config.toml
head_dim = 64
intermediate_size = 448
init_std_up = 0.0302
warmup_steps = 285
decay_fraction = 1.0
doc_mask = true
Each number is 128 + 24 x the weight over its row's rms, rounded and kept within 0 to 255. Layers, rows and columns count from 0. Numbers have three digits each. The size before them is the row's rms in percent of the matrix's.

# layer 3 MLP gate, 448x160, rms 0.0732, rows 258-271, columns 0-159
095:159122139125074140102139159133104132089147140129134134156128118097136153097109144134154162095201096156134127101129166115139165142163111151107161144136081164146070143149100126111146149141098173126097104109141102142173168106145153113131105161142139153115120140123136106106090156134135111136156164079129175098123127133108142131084145096107145113084132128106157158124146152102114163143098121135141125130114184139123127098150098099122135125145135122144122112105102149079142132151125130
102:105109112075139139126119132120169144109148160121111120155135169113111150169140126082092106133102123103105161139094138163114155100154158097106124133108103132111129095142122133117132122164149141148107116108096110141137138119136137136100113078115107112118172104091147063137123151144132142128100162128121127150134115133106146172105153081117090125140165151116143144149168161149138161135098147098114124170116146116170161172121097109111092100120162137190135169154123145117128125084141159
101:122165076139141110133128121091155129129138116148163172153148104168120128164082098080158130141112152107105120138146163103126135120160115159150115123162111137187100179067120136149107139122086142099133116131124102096132097124157139137114137100113134076141150138132107136136115182140126146077150136136142134125099114097126142102103122145120098120150122170103150165124178093121148135141148099127147100103135132110130132183117114106147092130117120140081130148136105172157157102127133116
100:123145084122154112137172140104136168149109098089161138121108097128126140117149139138151121146135132098096122103113118112137143172157138071144104128169087145141172107149140147130160115161122144116163094124151124113147098139099131133134108113108138095136166077177166136151095145120131147125148132153119147038152140103094130147139105110123091111105171137115106113135139144107096126101136116161120104126173163133141162120162132137114098112122157133124130125143111133152107095171163172
095:122145120099131152122140105115143148142100147125147117140088134128128102179131102156105090131131141116132160150153063128097151121162164137139173102066161104133173177113170150108129177137091090110113109111122102127153137118141140092083142138135132145118149112149119115136100104141087139131124112121104174147132106163131128126123129115156154134133172066127145103095174116130146133116121096134119119119130139100145156135127113130112171111127112108089133117146095130142127126121098208
105:127111140121126175154114101095139135072157091103168148162110168087106155125096134108132135143116129136088139124098119128169141124153161137135115109134104162145138113112112126147111106131104130116100151090131098127098128119075135090110124099149134121101135098100138131174122163127130134134134155158095159145163121116107099108137146150124129140126098169141159123143061102187160146150139156059144097121104175162132150168123095140108125139139115146144082142113110110126108126151135114
097:153113104178161148174172123109143126147150168115114150149115148119099134114172117100143116130129122175140115115150140108140098148091159112112160187130133110120115146123103121116104138116100155101095123137140099146141136141114116144109130180101157137132104147151178125150142138066115085103112124124142096160111151139164134161118131141142148069114140120144157148098148107086159131109066108122131138114126147162118101086118141133114119158135105161104157120150134136101153140115100074
097:108114129146109093153131135140103150132177127124138125137135158122112159096106143099123141099120137094160136108104134187117141133135149106131157154111142172135098125137139093121133089138166136133115112105124108082124100139158124111160115096091146143117100165167159164141144134133121150113157117135132103105116089076142105152162134112131119173146155119103154114105099121131135173160115160154168120173156098111129148105122077068116116132149117150128111149169110149091112092093088095
103:110125129158156163130144147091149132091129119136111122104155132135123178153077124105141122162119125124115134112129136129128125170140107113127087130113107139187147144140155162109143151104135093106113112140116147101109117106145121093150162162123180144104173133101165058116119142114113120133127147107095163119149144122142093121109112126138159115133159150146123101129149096143148162079157141136083130158120188140141156164145185101115107114111134104102119110111060151127157139131118145
084:125084123187095159106184097131157103116134121095162124151095115146142137077117132092153104099111146113123099137158104126136117139167115107117147129100142156147115165148132153131162130091094123109085124125163129113152127113132132114141111082167175157129151154159130155121158134150155139095132145097126124110086117151183159107165121152149112108146116134117135133138139107114137126130122161110128115123133120110142117111149100152189104131169098156139153120128081150182102091107116103
093:087112152149138155150107156108093126111127123136167091128110113126149111096065144081189165122146174138125147123118155178156138138162166126103122129150097146124114104124119136144102146145163146102153124112128168172156146120114129123110114116111162143121150142110155088088176089099152116145142113136165084106149128102143144100167115150084112103166117147078105124114090106103119151138120142141117101144113168137136093149135150135096145144123114098144117121120099142135154137118146101
095:123081098142094117144086100142153100119199137117127123155142140101134116137141142140113115149130052161131166125146111115126111130105132116090159128138092154107129129182117141112108104146122133120136137119109139122117083146122118126109124159143116157144127135140152137090155124129158119107129151145101107087112121148125161179155095115122161168104109129126172103137141137110127161133139161115147122111168171113084135145133097164116128137175102122127158136130096138076172160109154071
100:173127127092138149134119153131093137132105140168084101142110151142125150107099134120124101126134142100123129134143096164146115135162156111169156130126127069093139127109094091123133093069090148147133152103067124119098121128110122173134068110115143098116144112141131134175153179155111115112118166106125124108122122135138122118128119136079142174100123115143144132152140132194157124135103100142149121133134132111117172136112089078159119168156130164109116121168117143142125120124097138
099:127139144145105109143133113113154140123084111158141111159122144112127081129081111119104112100108110142137099126106111129111121125104143131156110127113122152158178120094152132125104121133127116134143137141141109160077127109075138154131105069115194113126104086180097080127128110138131131150078164143136139126095157124116123147137104162087166126123124182140112150169113120134071129128107117134136190122113176152140136120152115110125117068122147087142149132147123169136133118135150148
# layer 3 MLP up, 448x160, rms 0.0709, rows 258-271, columns 0-159
098:159106141147070122146148124129140129147175123167140157155158117122118123157084111091144095102149132138153107090078125136146113142138128154080145133064150169134167180133157160140118110128110087146119158108103144125086101156192127148173131112114156117152122151130129154118099132142107077129144103100144097135133155131149119141157137148143126121171140120113100105137129126131097109121186102098130130141110120136161125086086147120124111116144107116138130094145122125163094104123113113
099:127127172126128131146144128136137089154118128146143165124094051127143143125139108104168119133129136115138151123163107127121148147071116160168144065156120144137147157128142142124091109099139117134137125158160129133111149141114105106145114107146160130103139142175151177106119134099077112105085109120129122111116177154121105154148105192093134123095135119124087123119120092146108104105120109192100103115141127134075152110142124170144136151126109142111124138098089122139133158144149158
099:163073147104087151147106118159131130099135102160118087125100124128152116152138134134080163111174106183154139100124095134112148124107119124111148139088116133143143114129145114111137131143124148166108116132152144152093121163168182123123143148130132096108115145093086145115134150129063126153097164131147099096138120127116152127152122130112112107148165153138125094126094113099169107118119136131147131132132110142133135163070097144116139187152147112150088107153131154102140134193110133
104:154122086113143112101123109118126129133126133158134180096143133114122168109126124108099112109092088136114081162144148166146142117111104129116132152118128117158115128156094169123112118173129167106140149154143162160125153121183103119139115136110145132095094115088156140137129130156091103141134174147110139136154130136149132170092161127106110118114079167163119095175159108125099081134083067089126123123122110140155097140109155100124130160132119129107168103118120153117126160157151116
094:094122111159102106121190137121155095111102120153153092169160152130139135128104130123109137116133140109159118130120145116099124119162164126113134136129180092182121135127101175132114155091125110157099132188112127108109057133135108109095079132103154153115161124125160138122096150141121098091089116142125143125136179122138153158139104127122111080094125110121124120131104142156118151123129115119140103137143164105132108092144122101131106143189155100118143107144158153169122131131131176
108:120148109167107078114122135170069134153115095130107133133146165121174113144102107095146127168118147102140154140133094153121121090135142152133183137131127128133115158110147110098139066124139104124099144055103149111127115110146122117109176111156092132120098069112124159107149140147130124148088135139092129108147125093120137109145157138122120142134162131170121136129147157092081125138123131150132153096137089146121130145173110116167099146134105096138107156149097142132173120153118137
100:140119110113145107100115161100098176097086107124149094134100137128152099133129134150131176142126100120142168150117116107121172110146081139133101112150089121117167104129098102114089138101090112123128148113124139142132141160123145144118113177134106112127173123137098124150115161140147126112180168115159180097143193088096154100094100095147142136157141112126111115108141124168152111117148146124138107147127119106151148153149138123106141096153073120115152173147132129187139140143123122
095:133173135150134168152120156114107129129110124110152072121125070140134151145155157092116161151143134115119174134141106122148128164127146089143120139166156153128144138082128134119126141081149134096151123157116125109123122138155126169142082066139134099118125117141109185128151133179107144101122094144118126131139134104141163095142086135121126171135139111101112087120118123144138142074108134123099109123106122145112125135164169127088104109133097065168132112162168163129112143123127151
105:165124105134133138117127167116124149136144169113112133076115165124159151129164150077128133159111147129087111121131163144157135138136130154130124141161086124121112129135133102134100124140119127133149113139162117105152087189108155152090137121144078116134116138094127106116130125115105110133151132123139106150149104146142064174149103138116098143152122161157103152127134155095086143158136122110164106093132169094127156145148112080159116104108094149123096108118122092094121108134103052
084:106152148145134118083166166126146127122128133153108109123137128092122071161099127126080150147138147152129129132108172129141107149165102115127138104132098110165104108099125143089101131154149187087160132137145163096119131110192127158165130141133116141122129114101099147110073127141114128132126110131142120122177122098099114131167119144092121129177119150099136065151116131149179092142137157140144114142105129137104099131119127099143130147097135143116098104121170104144081131161125160
094:170134105109107106093144142155171138153129108100077146148144156131111165159151112171102143118138090083092129133119142095116131122129080089138148125115152118134149129152138114122147101074103129137105109152150075114140129130117144147106141128126077091132100153139093141177063178173123175115106109122114128106090111151119122157106131122156155149106149110117118126155157125127154108120118083133140134135118145137146159102163106127177151108144125111147141125117149115128083123097101140
098:119127116157138111139162147163148086137104117110140131121104141145135125129095151057151107144113126148125146109125122109127119153127133098121105116082115149161202096124154137138126158121121116144106133154127092166129135157103108118129160122127111098144088081150142115120101148124113159143131172181130166138146143132109108131169133100139122164091130141137077125130122136078181146150142091130158127131123176155106153116074120099114116120130084164091085116130129130080151118131117143
097:125089077135114085172166197141101132123122081105130143145136153110118128119109130124098160142165122095134103164122143139171138151170151107118124161131103091087106143117113125134141154091122099114145151123121170125119059126124137156110101096173153098146127119126108137189140139136111148167154124139100132100123130131151174123118144104151127123116105137135100115132107138138124136148111149112124099147159117139159130149148072121114074107123127096140150134141121131177109117162171127
100:118145118112109142123149128145155147129100128149137113108137177125144125120073109117128103132095110153151112100117117095122155102137125153115104098149146134137145084107165169148138083147148118110174149119142108150092124121047157100155095101118156156154103068121119114127119159152147129151102126128123138165121133105149140143150168161113163136100136163176139184123108162124104184136105158119146154160093163137116127090112141108118115091136110157105108109139118145114108132114140151
# layer 3 MLP down (transposed), 448x160, rms 0.0677, rows 258-270, columns 0-159
099:120145095124127121080158102128189126152118133167098113077136139098178127148151138132102111124164106130135125143152081129115127091181158157060134183128130125116153140143122128146138124106143127149155116096102123144114121120164122127138118127151121090133110131111146127168148108118088136133108094097120109142105146148198139123123089128132090120105184161139084127127135137095138118103128106139156084156137117147155134170139183128146121133113113119130116123118126117102148074105117107
095:118169153131147084164156135127153133136146149112112126194094113144136103137131092103112136155131124095121149142149134167154153147163103117116169105122117148100160138110125138138132077124105131115118107147121097148114147056138129154116143129146119088135112132138112059133121141127157108134120142138099119155119128117142133176101085154138096092138158124099101120140090113178095094078114136119134128112151127123136185098094114160097110154155122162139143155098089142119169133142141130
102:121132123117114138133150201100111114146141096100156126125100128122118149134141163132080137131116138161104130130124112120155113089124148154143094119097136114152152109118147151126153154098121122170107097152108077131134183140154165168094106104135119143123107126140186145099136119079116130133111146095136154105154109149172175145101121140192086132098106112119145107125086117129089117135139151117165107149152107108085166146123149110140099103147129165142125101099112144115106159138104152
102:136148130136055115158139145126133109129098129133178134149174133134135140138124137073099105165116121130125098082097131142128100172125123096169110130119137131131122124119116136105116101163119151120146172114157133127162158131182144126151127177149108132132165107127132154100113128135109092110141112081181104076089153127131178165112117119142102151088183131124095129117152164121106100096111144115157150078148119125144148087149122129135152100117131103130145134124123133108101125162133099
095:162093161165118142136061127124150147161107140109135121112091119113143110102090133155123142110133104109114118120127124085131138123069147142143116140110137142167137184116129107109113139149076122164148154082102091075110160133121109145171147101115126130152121156155129129126126122108150166157170087100104133180129151149150126104167151116140140122196132087152142139101118101147141171139140093145140112126138141080138150124160108093111131126115129126118151149125120101111092145147131140
108:125157123155147102145124167093154135124132124166147145137153143138134135164127143141123104117131119131131089146108091170108119132147130138108113122119122173116141135124128103113122157114128137147120109111149143145124124082100111105123105136071117121137153121059152109140095130141116120168125089131117092108112135173160118123091126139141155133078140137219106119143138129137134108129126126143144137151098091117091098153135185163080114115133068098102148091155160121086183141131134131
095:116109134153135099106095125083114142125083175173137108141090094116136125109142144123092158187165157172125145155127139150142103150112111138133120123151121151138179145125135093113140149081149158065134153129125127128135124129113136094137115159155100131091129137142145103080120114061154108125138150113157139102148149122121138124099113174113131114113147113088135113128143131148104141095101090107113110143101136154150183160137123109074143127137158102117127154117141159150136099127166096
099:121135144119124140120155121115133112129156116129155159214109092092139123158125108142159164142153115146110103121119064116138128151108124109115163076164100162152141154101103148121110150104105105142157128122142143138075114146119137132161186105133114156093125122157088128095141185142105087132105143122137112097108109146088115137121126141085144157094148137113109138128137083144124139148117133125110086124145176082152112124096151126141115143168150113100133129132135101145158099141164126
106:131119148155129112099183134138140127083142107093105125143141132142192124146144102083136107155091140183131108158142131169159072136128128126151150113124119141105092117113081120151113100109142171154154108155168161093087123106109122126129143122125105131110145141163134120113142124139140113121090097129130130135112116136115110143110133155133130159089113103131132146050162146135144133090104139125117087095180137131114178132133113172140129170148159113100125126178105134153141119119118101
085:134110088153163096133123121136117155092135108154125179137103113152141092134104126120102138167154128113100118117127164098144136133118137109150107126102106105126129125115114099084118133143148134128155119164155116147125077131145136127146185112092137144134129073049113112114137117126155091157118105135156166103121142138146120143096121132134120138112125221155094129137146149136108144140139092116184130136114121123132161186098099141084113118113164135126156140086156137116122157124114110
088:152120110141105127140099123111087123113138129117134123141105123144100141160148119133099119123089134112120099138167138175140145131127183110143137123132149133137153131077143101101160099171125146106126150118115120089099117130113161106124100166124120145161151099123142140077160121113101144140110113143116112131108135178134152117121124096135082102144106163131137133118087138140093154124149138157105123140129159119142205189105123131125031111137182113142136133138121129080132160123153102
100:134135165153134139135117108130120151122150122168093148142107117131171131104116120118139135148132116147122142080137111139142133144143113107123154138093147131153126144170129182121074163113171133142142118140146107144145125109111085127149120134107092118132107168109126142083147102134162148121110081119125081111125105139114188145159097100130078096124153182124099159172130137108133111144090123134088134129103132155095183072144124126153085114097124083133151138156137131148162113117147085
100:141126139118137132131149099149133123143172139145147080124126160093132106173126134143146154106123139138138142161128102112118093123130138116108125098126117140138112156123164096062136079112134129106145144146093160165163115157114168121137121157098108131111118076134146157121112081101139120121144168134157097104132134137080124111141164159119157104148146102131164122140102145146125090156089102139144167111147139109141061158152148144170201119091123151145126116115109091113101111115102123